Weights of a small transformer language model: biases on query, key and value, 5413 steps.
Each number is 500 + 40 x the weight over the matrix's rms, rounded and kept within 0 to 999. Layers, rows and columns count from 0. Numbers have three digits each.

# layer 4 MLP up, 768x192, rms 0.0709, rows 216-240, columns 0-191
461478429487521580496490529500480409436522467475547503545468444489472418534514458554480541545495552538527485515495565543514489498462465501532501451477511449503509505510516449567521519454527497507484561506484537525452555481473474478453548521496397500495494521496401542513469491536420520584522590443475477517452459502597503530433491516537551569487455488471562511505584456490518545465550508506504520466449469543511526493506535475496451471479499509478501480542539468444520456507541603499467477442443526530518503431446554511496513443429518527490472563504564447526490521517528566487
520464572409527515558453485466415559541522576521475542584510502451395520519539471506519564507512506604561468489493420477484452507552536470442559537492483528464512499496508446542499561503478473528441443475523424466475511553405523519530551439483550496511502470546460524528484553475434551604457507524490517456519519478459507498470483519493548485460490498471482565498490518450535476543464516453520459471493506539524521505487471531504506551538449461535451557573459548499519556481470558554520558538448458496565539529509442467492480516462425480459548473428473546502514474539492526450
528500456512439395480534468426508573554489503559536467525399542495531533471495534549509465479468576546559481569495459485525513483561505487529509511565463460468472496508464460503499529418434501498466535481513486473483463499517444481507476469483498525443470491479420523499509512497440484448529485512485470506565496527465506535495459509439561478508493530552439384533474521419519539472552464555571494475494471583489442464539523545529502504571518570591479454521555548476472487508484581400485480486548528432476444539483558539531544477434464494462550511445521548574529493501485570531
445512601461468501480504483399457490450496507469431431519487481455541511465480514480521528457489485510503515491506449507513479479475472443511501476528543514513501517444512500553476543451471528470462508463566474445422475461510455523489500504539532450474514515502539442499489574531548457503513534481484549487506542552503539510480466473542466444597499476549507484496548458453526530477562456547485521587508431525493501490546475460418499459499484487515447507543480477545524511534444472520413521519474476519547469491408564442499493554577508491523520523452510495554421491537544534492
559531567500452525433540492548449492540533505547452536498468539548563491511608486493482511474544517437525476547561484562452487456457546539504357421461460480526490491453485472509556505554467508498467492498446465570443520463513549431497531527519465537510479442494468468370441575489477544565505498446451498463476538463533527485557525419509497472499514470480511474529464550514496513506492547539536515484496538535483490492520529480498486483460494545498512396491534475519501443496470492503476484507509517582454576524456449612502524519508499453510481541487508437526423549538450517506
510483542483431528473499470448489515481509544585544540500460510469478535537518474464581535440526581553518502500525476499416493545499528539525461464530434471469502439516523545501487458521445463474540535487521528521515479470517502447441564493452505514535460568568450492540526437574503493522505512498467514504484527535490474434464525502460555496588481428519529517483525528467472460558461534540447449540461509439532456492441532545569448464535431496491467595440472470557470545487481479472479524469470459366472516515489440449575495555490508499532447551438478467479447474550503504468
515475509547487489435517490512550545473509465529436409517553528492488423568481480494515517520470513445561490499484448442521487527391502516441543497559528536486494454566550523491589496519462491518453519514502502475471474436470501543622470462512518455529427492472542429551483494452525511537528508536458449432478519468459484463496472477469519504455524457494476514461440469488571552507425531516451499506574501508482463565540539551583460494552406476479449533612509451525470459513467507431552416530451479543445495543500583479545459490520576483577502495440490474575526505483501519420
459504408525578510451528415525462511477470534449500546509565567485472583416444461508458523485508540419443474438480549529461472562592532491491540611544510526523476527515461495465509515539543478532585466465472541536510583523499496470472484505562492472420548501556477485450530476498505571536479479464518425472447538508549435575526562483531461486545393508528549474550518460493482432490528475495485514549489471500475514515466416523486514472547509490530558531506534489522464480509477552505518565497493509494505574495592444510537457476477424480499452492456516526445435527467574492506
527532498544506513537502535516480501462529476510514512511445441488527522496474517443590562512493431573520534541480463538474470508492545446521536490500529450558527550504533513460441455532520485451548498505438548525511523511487460524488438490550524544571538511523498537495483534520595563499546521468522427563484520513549527473505444434516544544505452521471475521523514445432445534543496546558511497497486472462557520527531490506535447497525462528409561434486519436509503621483382479476455434459480464543493499477448484483496425512491484540473452407542406485542546519534533482544
489486475553460499529484476476488539436476490473482464459376466522504539457460581510509549410440453466506460534469501575480483444519450550502566443482514475495533577493491452413491459527507481466544493456474555489543518486508496486449547506497504510571490496452466488500473570554493454583394537526542547549546498514511551489490502537553519500518555538511470515548514491477539584508554479435490501548569525502442582553546500447496485529473493505496530498466517510478440445585401527498467525500438511546446539538598467549454511415536455555500500485547511516588594567436509539529
504498523490467488524411548488508465500518539455554547566454445487527473539509477515460518485467528585502398501483489499437477531533487559519484494535511511459514488500484577514512566533473494490478481481506476457473428496518443528509481450489491508480463570452472484577473492538529562525537498454535475547493618506429541512519503578523497424535513477520480515520483478474567487460560523494559536522517489469507511447538436503518558473563407502449494485529533429518536483418479549544454506468513465482530509470501511401453485542420473446463475427531392503566449499481582527544
473495524557394486518489495478481463486555594460526584502566533486559520445536474516522530497567495522588424503481543502419526550511507499435539502493483509460455450494486463523474505488531492563481513504489444454509479497524500537483533510488500527518498458476544488483497541524540549418479539553489509561538541511464524446466400348486486501443538509476503505492562488465555507610501527486571462551544531538474487479530508497531477483510521472479479486434511474542556508496476479499463511524426434473542537509461518498450567548542535539528539512458460511433517568435555496511
495522521517482553499533495427478524573495525487478472492485476504527479516496526565546516506526534540451435453461447515520430521523527544517521533521510492531486450579522584509589570481499498523490502499503537479533545458565477423468441368488510500505469493462559452510563486530513527488521524509528542508521529454531507497540518510420541449530483504515512480499512568430427481505536483554589525438622447500483536486492475465556572480440468435502576538509496404447509483535426522528444490412406510457513465552450509440512477528509465446465431443515470486474499528509561485456
471496457497502489549490504478542531511488460539440441470462527477482549569540464498483481529489457449399545499523483471403494490555520482533434480532502489437503492452492420499495497492518557519561559500446522529470467501540478502540462525488459519544491572507539538459502517512547466556425544593558531456509472493562516538425570553515500518560485557518538485478522496545436490433501504469476502445492507488585554511468431540479531447432556544473468447487544514498509564573470494456451458456483482433440502453518533539558474519533498494499503400475593509456512561488550536474
486508469509492523547500428505498484502426489543504492573404517467495460500496480499509475482519457456485485435509500460524461507481492550563464392546492528542491491464477581527606500588531511498480488533491545549502532476531531498393541471510490522575485427450491477495505491508533524461550532512496557497470581473484539463576482494506465516564459527511476463568519542461481451546471460525466495457556469523462410449523563536530496519511514555456508569502528468616517494567510567517505461540448468605489507469591493655463461545462449442486485500520480472523547517494450512496
493465467558533477491482440474556449441497487509482544506481479561464429441435497513483488520490527435553470485527452517504453495556442454475496505491457504495528517534464520493547557505544528541532562530540533388456500453457439522582517502521453552508532557545493529534536508504543466499580518474483497508465488445525473467432540527506429501461483472504456533522542526514494509535500464543545456494504526429512507455553431508539546515525535511515497465554503524461536452421492546483524614478571485483363468471554457562525530549529573478471514538446505539475460566476499495543
526516503553558489554489578561508503478489480487623524458452478517431525495547511502520495476436500422514598543456546487495478469504411484474541472500470531536543506501455497514569496542405528566446495479460550534582411504474487514532475508458498508484527491520537557522442524550433493530471477490502490540466550439470498528462559470461484472512542509465524490537496536483444524519452561566480466449527510472413508457511513506548514447457511503446481470493518552486491497502497509496492501412571548499483482529500504467460503476527534523433416479518528525533510457457398509369
510551508537549461454472501556475467516505434450532424478450512509448543535472471536496516475457531452540466434483462546541513472394488527527556553586495520517526480558529484484490445567455577440505497494472487497513549466442526485540563483525515498430562493454461499456513448514505464416507475565522501509560456547474536528569523453505483423558459477443487578480500507519447438472451510553540438558552580474528570475432503486511513507576490461526560419464508522490510496555504543495491522509452466466571475539540462507500473479447504501439494539468562503501545437522497521498
535518540552534540497473525505473482415522475455485546489537486501429460486444373524458504494493519484453432511504453499421425508458531477511492465391577514485509553559524496528448484414556454515513488453545480455492502503435464539543557475527444547559495514526474499498525566484475491482527489452544462639458487439523472499524510471487516480488403437478492541446559540581504494504484509512491562578475551495510434519547519488507527446522483454470535481428506474497574488441501470512464539485480499554545547499484506471542498540488427545536515495523545424457479520479530449497
400501445438508469504540504537550528559495497553431505500482526496514530519513469520463526549508464517547590507531545554508484559514560474511430500532472553486545384484528435466487516498512534513506484466498492498526551531496484566491467491504418471494535594529464465456532476506444485424423446581477594476506497538491491482462486477553526510445517506507512499527483496492508437452396492561511536503519559505494490494547474516527439526577485517472474499480445467451528419607491433466539410504426507501491450465449518523423542472525492580504502535543490529478483526477499517536
457559523573566515491498517509485541465396569387507484487511490470588555443486490459475538435483491519562510435468559516542498455527509546565438511508505499489511478492477538548514446528490487521505464480467529548450487551551463534590470507546484521489482525470447479487488522536498478492565489511507468502535457479489502528532492556488542490417457456470503481469483406399506527495457449568532529483511494552491450475528455510481510484493521443542502478510587560523438488521475506565519468494471526374541484438558447505450557472486462544454478416495479519543540419463482526555
479587503574530511466427531480438552572499490506425529429550502433503507549535456450540535529552521508518502470498511514560474465521542491517542555524507547546493483558544475415473455464495540513473499463522539495584462457531513544464501526522445464514499507455525504522429494435454522493497493582501436551525528436548466507485561438522537487429477501531446535481561493433442439497473529488507524494524471503470501499490470510473472535527518509553530500491588545554481383562509509521492468549500526534574568461514494548449503351532473485492497478478465524460479501536491437515
557536503515436486373500536549460478489619524525484446463525489511460560513444512524480568612496534504541469518581475488507517505409485501524447512475525458496470469512558533464524486471499549554523423535494535501508472495503526475514504481408574520497507525426476446486465487415524550556502512531520557551510458421481475489510585458520564481504508508437522505476460552550463459496497539493482487469415545522446446515516549505560491449513485538530508482493489559538500558571504514465508474470438457538491534471488418447520586467444511531501565520534498512530517477489467557464
459559514526571468479523535453489508510522517505523595412493465474509554498426478494519571524436498471497550437434539503558430493495495498557422449500462526512459525508468563490480547532513529463536623491466563460524465480536531470506532444471484499488477498444497536519457526450464490497466516481497574587439525482467552516528468430525440436565546488502470554509518503505516502512542568520504443560562458493408497569452449496521461581509506556525447468456589544512446483574496514438485523489532511392475460486495493496464510483488465507549611504448483528471466444494443515495
517475478476569479509534500431486516509474526590482517517453467491597539523565529494491506531513531461524476441618545507542501466550442507468588471461475517605529492475475499526514501457470498553483492530518500517503517449477524494502496541499545444522545536529510437503485508505494477474572444493513538485499535419501476525493493481529487439501482496598443481467466525399512519473457506552485473504497476470433525454548499529463431534449488489471496525491495432481436494499437445514496535583534530576504502544473497471475507498502592490470475540525475511460507533484451547546
# layer 4 MLP down (transposed), 768x192, rms 0.0685, rows 216-239, columns 0-191
604499466532455513526534477507494505372526484523514436515471523502517451478494499468491457504507536592478513483506423472482485470497500498493502529435614483437495483529450499545548489445512530528483578488519552503507506466498495537527503477504448545527470472556435492501494503492513484433503481414569530489425411503505430462493437519538588453484510515456424495485498517519459535442516460467498522523491498515479526468483542553461465493508537485524535445573478521425548462516494422511407507474588569526567484550516479464498509443451388489411485497542515551572508508505531472508
453457479465492434497531543473438457470558374547468470439474569494589493553469481469476518523520515488481504584547525607493518505503564410500494518467518465502503508546507475509482527523472419430515528462477516500576479496484473494433508477494483572474553466483529492462465536557584455520500524458468587484500442549530479514500512490517516497521442549536506493510478504557445507489511578444496497534502495453531518484495423479528494400462524457457520531505557458529494519494538469478571572495523553440527591536516487433540527497429492500565579511517501466487544619521510490495
456537464537559577519519450459508511458558442542474517451459489504519532530550498449529523496523471447496456528488583476492547539445525539485476406576510513484457533472464503421507470512505511524450543470495447505454543520548536396512437483505492559558568495479430548457486516562603513492496443528471436522541542456439558524537486509483530495536507542532502480492505530443465513448495414491600504506526577499491478549482444499510555539451497531474512534520480513455525509536443604487530509455478496431518554537557479562541518496447461448494471522529569502589534524557546429538
482467549559484467499542493480464515488517580456509456590587549538500570494407588484532476518511547517495495559410504511447548497488474480541532490537468538503493457477548544528507569473428534558454556513506476476487463543549543453489528427483487495468494465488530443495518515482497493481532552586550503515519484483507529511545547406459436418520459527505548565436471535485488529485506512467468503459477503524508520449475530534484466462530520504502488445538458479521495515481515488484533503442491528487486475502399503481473462562503501554450500465457505531447546584504581451469
563527533447521498415472496500465553461552490490439515543501574501475566505515568468455411531454510490510416493511515566411473516447573479455420488524449540475493507571567605529520479509531516494450486480463551481401556385499475472532544484476530439552478469546457518478448513496544495486482485428450576480460481491530449557479516462435509468442462512513511510443450466577533451472504448459528553545488554530445514507550508479536514539565465479508501523521550506500518506466503506465507486478537431498509499510476500523524499515535477494459455594452488508513467498513442457497
458445558559484509565523444477491526505537382496498422529531423441522561525506554419504602472531541510545464485456509529464487499521492539529503559590495515548460487527512510450540543510446481479431464489487522531556467469469498526447485545522389487522515507498476533500514499556501510465500492452423515525392563479490547434492490485429517464496444508505508492555537475420490521457494576562468544494463468441487558460416471552497535479505470522477390490550503477487497584510466555514502465509512471457407498447526483491508481540461587508466494524460520466489518516471502508475
434489545488550568544515522474499504597555417412438519510479426439445510509557472437465497551477523450519427469481568493513517501539547432440464470539491439509578489467543527492510492555446456506473514507447526541592484428503436486412464468467499581492511522519503461456487448491551484499506490482507509477520387484468481529426516543478475508519553488558528492523543546506418538520523525473518472468516521611517487468518451484400599460508456486523459536483429512451535481477548540530504515524507529544457555434527477560532525494491520519537512485494493594530511507513467491536
562519553590491470472477555441551555520501478432475531538492546512516420433505529517522503491435545554481510414453409531546509389527430509487451504485447556450432454518499473500477552535487452442567520452469477429545460502471550459482451497549461514543446431523548485545492537514546522510559514496428525502449500495509507489451445561467527424452528499628495481530492582485522495520487519469554549473492536468482481490523575517513519486517471535561485510475457532517532525556531491462493425509474452533510396486448490480536545536491453471509545477443466478460508517463497385535
459447488537514466448482552504510457504561488577555470516567527469569520462537404500473477481566502552563508515452442513500461476472554530492537573506477500473388526483481543468462543458519486465441543579535548517461495561539473481462487508513387560519484504513469522549538462519526448500481533435571485471451492453557456502580548531470491432495477522556503479508545458490523479588497495526505512515534507498544570531523469499495533512561436471464509515482485551467534503391502452425449511517458511534440480521455484528459549568460523488514533512511459501532516566505488500522
510412529435494471476520444530484605462562558502467541392426516422518539473483577461480559467429489497475509500558493538438506490544497509563444476546487471440532613484493497483455487439490533497448529450494472493530459447468475436447485495482500537518443571466518477470501590496496542530514558502456487539480497542445503557529516515469533491489497501539510507468468570470547434529523528546484511464509436548467473535565471494509515488495487462509503540493517518450434475543512454491562447479540464499547525485438474436548451543470473528475588455460567472407574413474484513500
414537468534511449518448464535490443535518510478528563435517544481475506531506525487412567478524535530585531482489502501475530447519495510530458461502510450544520472468531522451491570441506523498514528544556484522530532476476554498505503408503494542547533479537592504526508529515507497464551543530539462472517512619564522512482456426582520482482440437514584449531491527518469438506455486541439532441530494461465543495456471585450529578476549475437438432528540444471503545474572504482514503499478491457497507512567506509496467421498456547497462508546503542430500538538498507465
502483538520473478464533461541495505422477520472463493518482493508515533495532492526488445502515472547577541503582487426520568558485463528540496461540519466410506516576538473468499473520521456450533489471532441517556467550500444573483476495457529488484428472425482469498494490584462512474568515442536559508587456499539512512424537558398533546489454516543494514436526485497537527498487465490451511487483463489481485501560532451561440434460471553510547537536555452554471476489508507461533521468546481511508518495467497552631511440507561453465513503496458462527476475453546517405
574556489591466481480477520490594586514466432567516503525458447560513478542433448516458472546555519534451466473473504533435525526487517496562517547491496487497553547526539497526503501405523486445449492519453387528488472447449524492456469478575363529495427505478545565511435440507551498576485539492518510457541554493458478503522445462548532474462447514450453437430478533510494427516476450480454506519509531499528467466459575483525487500475444449431508495533504467520476511460508508440600468516525426447482460481499563437555527548503464541516513565481519451466477509501530528447
511465449381416443486557591514508538557554456458500505466521568470461434534471493510529424544425521521517508483450533489537457496455483569547517527506440497453582483497500536510517470498566416484533544507561561470470520539519415443551565530505514504509522470494530475424524549507565541505541467472515512518495523510543524446438519511515521453595465493466501502495495581500504546544529540483492434537436511436482543498457467485524469506448520489595467499485461523445513484515522445540530459441548477560454525508469553470455455526508527428499458505502593502445457544476455530475
518571560415469502491519518507526520599581592476503487555498482490535482533482524491516533484454469520493505520534545561497492458461489517405531484518472480557404444483494536480511543459474442553456495462514463514458486505462559500529518499429473489481474550499490536531490574512451501477480556522494583475526539495428504494542474435465456400574549522589483480441449505433484482471493559503516510529497477557500461476480504498570490526576524553477490428549505501519562462506434484428440545460503461503442579563417439472470491491539467511507461544559469401500546458536448474466
495448437493475543526536537490478457466547551544503498411524528499461489509487510445503511460503545470541483458488507528553527473509495474476515517459431505424521497502376430487505410465490496489467454503586538503451465481556548518507498446467480487546508532536528469495470523522476567454557542472514500490503435571496455523541481495552480520434559500503477547596491561467452423490514499526518424601469414479457518510503515490545576502555430534504520416481532507474513485540474478483489481459534487495496535524548423459449558527509531464572486474555477587591462496476496509575
542558457553547486542480490462536476530468457535539554533523514481482534573549509585555527526441539484483516517458499442519473498530528453537552496473498485546435456424463566510509465516466527549519472537466423420510530417466445468509461539527533553433518505519576545539533485452453473524513471501402480474517535518496573485507502537498407536478538468539498482473486489543536531466511450473541456496548574513538508450491539513457549561542465558461501467448529532550564487561473480537478460429436516529526545547498557557539501471484558455539536525503451476481479530483400471532
466471544509528528500529462523456472438443495484518467462476501533481470490522540543466491424476569533495513491497497507552492545515514504534535513511509491536542482503493497527514473482488449460456456539471514523478503503458446491446493407428530521518620512600491521567524405492453508502413508526585468489502492505459550466515445545472477581510539446501497486448497459438494512582505406530492530491534470451522521570535478504496418578544540533514523497525534488451528491542426351534425469452488504537508444436540505472506502506565492556569554452536494539533448504499520516548
495471494528497479498525510515518499479502519488501455499541499464504495530531531495406479566467437529478571512510497483502489506465431497440507476495487524503614439502473502537551472476502472474517548544478477485455453543512480466440516575480479527512465544533587469461574564467505544468459477436480506566487523523501500499494430450495489563498458544500550442465482560460491489519512439577569479490540517553535531518486508412422490462534390473479514460499549521527441511447501531548498507511409428480507503537421478429488479476449422467434511509536531468635466538468529523476
480504543473482509455486483551479515527539527516450505536467507533446507564500476494441434413468597527529594525499510577493489590468493520429509438443540546424462523442550505468454590391471495413501474506470513573549536533456510562536566529482489552466532494534520421492497457557471494569535551514472542508501525566463489515505506457559573503470544474412516518459415540511500518457507478562533534490503455545498491495440496478447479497455475561548541485492479518490509537541443483447458527464490570438478493531448518489489568480499502516590482512498497545581476531460531500463
500483394510529492522419495477543529452511474562473489527464484524450569448481445479516567487570536556520462445441457553494451493483463521525475501447569557516391485482516514557526434550484574543543488531492503502478494467481522532473462520521491498518553500455483453531440502471551496595541596451519490470528495537513438498572470563553558517451462482499417567499486463578551561527482452510503544458485522522524499496502521475453487514433472477524495464494506509525446527590467436516483474530478496450489437493527473469522501475534420520495528453547411507515483468485497599476
525568502518493477442494493417481433525483496503529526522535548501529577576510547468505505410521529471456535439486539499545559436529486496516505558487542476518401488527499425517400453455484535520490527522496545509530509457572535479498491497514497476520449521542561504530481447496502507496482481486536454456546478430443513541526532462492451472493495514506456463459485515476564474513472504463463516518502522496535537506469472544442505600480541523509495598494572483596482508528608512491534481535500504576510511512458512464526426514527463525470542485566451475500515487565478521515
436456439537471431442506471549563525489524391463555559487460460517534537509500567574531546473499504530495530530522546479502435520489577468572509541549449428496428506481458503535452484468528485514499479461510467526513511497504440519506512472536491438456494569497493536552500455513464542433482486451465464472531483507496403492484503456485523539512482559431482519453507450491511502496581520479548560475507557499458530519503453548532490429530517470518538614536489523486492494398548555542452467481433525442511519490496429516544529490552495584525476460550431475440466461536528514478
486482526509537553489549471448427459427481495523454543528511543513353526472510495487446501528459518552537484516481434565523566511432563513483502506532556455532447496500501607512522512446486520415553511482550505507447520450563551566529534503486521487452476542441502481487489509507562419420519463482461570537490472574445557511496552548529566436483498485546447511468490483466531497449443536558498523441514484460469525504584528553510421494506492582449507490492542446559477469475532504498532486443483463555496570485542562548470486556551495450422515524485476508451489527458489525504
# layer 4 MLP gate, 768x192, rms 0.0777, rows 217-240, columns 0-191
514590514578462477524498452531466478474481493484482495491506586454507450523484520469483467530490600502503480445445535446560576459533499496526539519488591454463461393513558534476445526481451460511493458542505500562541478497497494487440475452532511446476535533485479468513485471474474436490488468517521497519570472537542574567491473456457546447539450516517453504493531423555527518482548479408460499481566553540506485566542438520532485513529469523457537505517533531466489439494446493507547505600454501509528498411596479498453533484436454440558421521438551541531520497508510581522
521547557498509537538583503443483484524470494536504415521547497502528436556586434502565526496503491440494580545490453480540604415527532507551541432472520573470440477478586462557520471547481511523494533475525532473511501546466523538522497480516476462453467534529458492565507453521512481474486510538479438452482525481545518481489535558558476499459513463490518508443520417513476480403503474439582487500526478420441555497523510497474495454510519465527522487492429496564539527539512588469508546502518461496558514474493565487597549484473575411497535513508400475443511532516502567501
527492539505522516447526508520539565476484484498566438518470485464500564471544492477504497483546468481512435563522457498471575471494533487545539563471486494435513468526528528517480444529476525522522469530533488555481493479495489425465544546514502440478522526499479458487510552437568546483516464522489512488551493487496539525561506509482497504447512519499440502502449537484473483516436496503525497487477590479504587493567468533486468469565476471512504434557459467526555564494529488510438504462490476477561487459523460499552470483559556502425482489554511549550557478480509559552
518530546502520454463457487503526452498573514511482542488502531492539534474519514486477552522462460516437491493556433446411639549490528430507461468517534515517480485571540491496462443568488425584517517414521472522478513486480456498572460552490481498522542523485456487580510530480488538500408466531651405460485488516541553497534557451453560440523577480458445576409467498571520513436479486454461504532517585492475481490444437530480535528474499504489485462584482514533514552455523446492515425498471485534492517521530499466555536458545544488521490462502486470507552529528557567509
512493485485504501536517503543521462561585515556504478494467516445542528456482474507511404493495448445466542482537532506466545550470541516521523485549500536503480493527532484474480502498489474571494417445575521456487514520531525554491469503477510477502529578464468468454469520523502517456521441522531478519495582581518544541517503463539490449471438518482522563495506442463520544465534575489532527521565678487481561476514575555483544486457517537504458503411529482513578569504509496492488463471444540451498485489478587500554477484502607538566457513454504494492479456592455553539
502503555519558531491511494419468610460529464451493460474519484456427547464507521488464495481507456389507511458458513463492462457523478533527565466495565499492453517528469434511536489476499555511494548513537605540498555497539476440462518474502575551493492517516417524533511501472509504497494453440475427519488531533573465521492440497565528489488416443520584523456502555525509517522504484485526462480553537525453501433489567510511519503493498527531462506499500464531546510573528590566494504491488514442471495521512466519509463455399455495503485472427549482557507430520448539440
537575431535455507474525550466445563431445480546484515473519574453563508427478487500538512442509508507476445546498430477492465489429468471494461505589509426577436482458500529505445456545488422565549496457542500461478465504472545581404474417559587500584528492478508457509447469524475461542412480483542465478518512566573468507509599498479411511443534575585481436475538498497503547460500494511519544436493529422490502496509537494475481475484548522534494476500506544498549473629531496486511453555547527478469472458491501461539556499544441494488511500546510459487517508513423507417
539534516496497492452499414483523461533551418509497510484514524457453489502499588486485508542533512486436551522505521472575491522460572511504452439512490543501416572439491507562468443533571452469539407495527509628426437532488535459607500499515466501528542471498514509529479523549461529450512482518477481486514471476531505500477495522494443496476440432512484520542544455525564547459464589490588525519539466418456414468524491474486436512484522436520524432505564516540532506497512538477518546415558507573499503412513452508511509502484443533507428461483489520538407487533436447499
456544510519460493474443513443525503476565500464544472563470487519467508459527459512536480486477519546574499542473478533539486475440496468522569534500529506488442510461530434410511556546474508528557501436539529568477505502558590509552540509514468452439505502514469527543568478497517488504505456410516560434586435558509505410500485490421435495424472452542530535486466445566495541471481517514515490525482566381480539477487538504467494508531497474524536485429423492519584574436538559446492521481509546583447415514550534439452440485461509491485481534439438493559524513494578510501
494542499554455564526511542497539488492492525488473598499553501429522452495489471520450530507520461426382484401559449532473546509531491463526486502453566485591478445486428517465529498491583538467506518497491524481488476492524545432451517495521497468517553504493486507546503502481489537482468525516476478526463528490519543456535527449458454486483502485522528514436445437503457561415474472500513581470512487452454556479517448443474504603473465463467496496466577428463478505479494516514508556501417458501465529453498466442527527565432496459465486498576488514488548507512494443477
500548489422537486484489545464519424504544521535510510582536511532544397599484526585494496525493519511462532529583554472519485473574421498447495484502467531530488479479459508510555549459510549527484466488515538455436528567495512531573487529492434504428509475462494560531499457571481418541581455540473527504543442472524535489405506521432546501476494424556481524503491460464480554481485482445520577498430455489541467487544509499504531473521504489458515479509521526504448489449478522495465512450470506561477488471467472420468536460562558480565497545439488484484486544439477489518
430537564624450540526559530537521487545560480551465480532480443423418542461494540454456427565518450413487462427529541427454533563462480522514516506471521507508423472436492600590458477500413456531563516451499565542464477521520521482539509498554447507480454510485475484497529488439513499466532504553468524452513474520469482484497510525548402470477468505563526614447436488515451448494519531416561510565524524506475529464443521503490484534482517503493593500495563514516525549426439491480449532549496493515516424490477455452543533518529514542482462457492530441485435521572421496453
492519429469497429491486574545526499549580442507482551460448552456459483476474541498479531462458511531510456565512461422495500522489544520554530450539488478544492524519456482439489520455534513439468490476574504530500438537503434469514519519517489525539522471560458513520459546491499540438580505534521520505564517469527523486506502460483451487518462458469460502553553519507476504577578615465524520535490543414453469496498419506472477491482499513463559428494559517408422469478445475581537488459513508476475476403478553496524494585541480496468444512501514517481507524457448549563
460563428467524528470504474460508504481489559498463528535492602449534548505477492541521508482476472464416515539490486451485543533611469505531460495551596492461437478445517606504426475501473472573560517550499530533425479538480505513519479479533443453571573449567475490533519510521530481474524471597596478524490527528507452438513491550424552467531540483542403560454523515496475555472446437443439540485482500516447504542509445544454465541475488494540453573445529530520463524482422505463452504472510529513550458457486474515519437476577559496526462563487511461498491481460453476475
531590513540609500599443578499489474443470563450475560477491520489528502505515519537577509478509429490538548540452448434491496511482417452579471462525511450536442455528531529487481494503538497529491530508465498538512494583515513505592499483460385477500500488487435530568447516517457443483456474590530558491460503471534390471436521467473465453512479481453494563477524466515438532499510586475468519461535476466472468474444478449546513434489517482431513456437517455505562531502506540556486509454512549440453453484486525564448435526484551533481457462480440502476494500539545489508
511500532521520511450480466544526502468525549473466381451411496544485553509530543556470457513569400500496391513519443471428515521460498512522517450491463474483446434423522457545495536477479551539530506468475551458490463581457519492505460540455456471477467449529516459536529511459492462517429508556560524453532493485446470438533485516438504455462488560561498558463511466536520407478514530450532508444490504438533573491393532522490479542516452505503480533473495487529628600443545515568468478479499511446491524469463489462492528490523563515440462505507509471493536459482514549499
534533458570533485515551484451487481489515508465546533453400417449519455525466466546511468464540463486494497550557487437468465448519482475584478535502511532523448458484490627483519501508519456593476517523455465547459445515495522467583550509557507444469490476459425519522484458499513496453529502516470541490541495466430438427540568442526459466500456443421487545471553537567479517462479454484484552451516493483518512501509556528486490398513526447464565402448526480528493510432538483520545475583591538554533501520540519495498493505479519451522522515555546501514538495496474468505
492485521490469535521500523537520434498526452476438495490578539510490460540558497510475499512558495500492581520454515549458552484449519445531521528526479501439469554580503454465578549473491478507440498455465541515481491543489446509462476526560428498506531527450551522553489525444588441491518495457506483502536506499481537548517496410483458483499518484500494521447508521585533527523465542542512458556508525544444489493480511485436522426502458456483568502491465519537522504448440496554427526491455522477561426573470550532492492554494542495556526467529447471621493489563537541479
491527459557532498446516487441482487459454474518481522488475494470494463449437490494489603484547527512478507520473512482482523473514447529523476473478485476493483472486458476443433490526553484484486483573554424513478439539417580499496545491538476475469512528461420501479578501445560546450480468466468493532485531528518496467489521503434529465486572484515500462460515452474475556459476455560447501435473524455470464476492441491522470517527527441512532535558493484457493526500526485529542515422484454509444536496458451480466453528500493471465412511578404562521519483480509522503
485408515529554436469513454527519538437543483497501494471517513502500586485507501455445504497515447494448500549513484415458519486547533507566496461518441507523478537511476486497471468497557431556514444508438510517511488503502525466461555461539482534532451544529496489572556478497462527463510496488451398544462589494538475487537608547458469507536488496508540502521516580527522500532514563526480438465469516430529566493510527568489554426471525517459485479491486483593576509523506461519477491469458476511504486542489541495580480514498513438486449490539496511525483524512519474563
419489473497516467493550522534497523488565537441483589511483542485524463535477543440513423535496500498507459459522499385490517522498447469464376545505466519505456507462442537488523543434513423463482544473462588568501515559444539461468458534558515513461534540523506513533470526444493507502545474463476450467503476538532534501453563527486493451536458469535506473530494441504474506516487496495502525497457509612510443466488451517529546500599519537472497454444444493466529515481498490506455517455540503556496476432524512524550514507472446484515547508485516522498503518540512551479
439525443489506492462486501509563536513520507495478541501521490534522531498484497503501459500527468456550472552516502523489450478475434586482469539504519472526445478447558576498541540568453541526538565534489501505480506536443485450522550400483453549505462553514431506515513457468429411519489458553484524427439492501445526441450491526499486526527494495393523535544576460471537464441528476453535490477519549546478493502570524463437540522559530472524497468562492509527503503480469519457499517540548490466459490508524496470552541507515469526530465516493505446490516544490442476517
514539558470491505518490513493441511490602522528515494540509480541533496469565533467489464441437526486534481428508514461516530417476443531468517537485460525503472544449468494548465508461452468515424472402559538560449530516484486493504492522514477523439517510533469513573471490441466470551553437511509493462461524442466473451540473511450472494433497503437415468481450451476547516588552481461457411539549502482510493398510505510481465519569520508516434442506422549468521512469524465498454506554533523511452407463543539473530489562504496520511514476562502482447515528453455426435
457489457509545479467492452516546508517496485495533370481496510489468506551456480441569475487547474529466494481547495473489466515509466521503506478561451482501446513462567474488487509564485500552562504454493499511450523504486528469555485533508442508388531492502509444441446468471496522501495430536571470461585473541510543524618479507497489449517525447494498531521561475601510494487544452526529489500574501503570466483505439509423534461525511475498542496530446494466513515442403454512497484473508522499529540481516554515483506531502476488586488503501499473526495482483583472530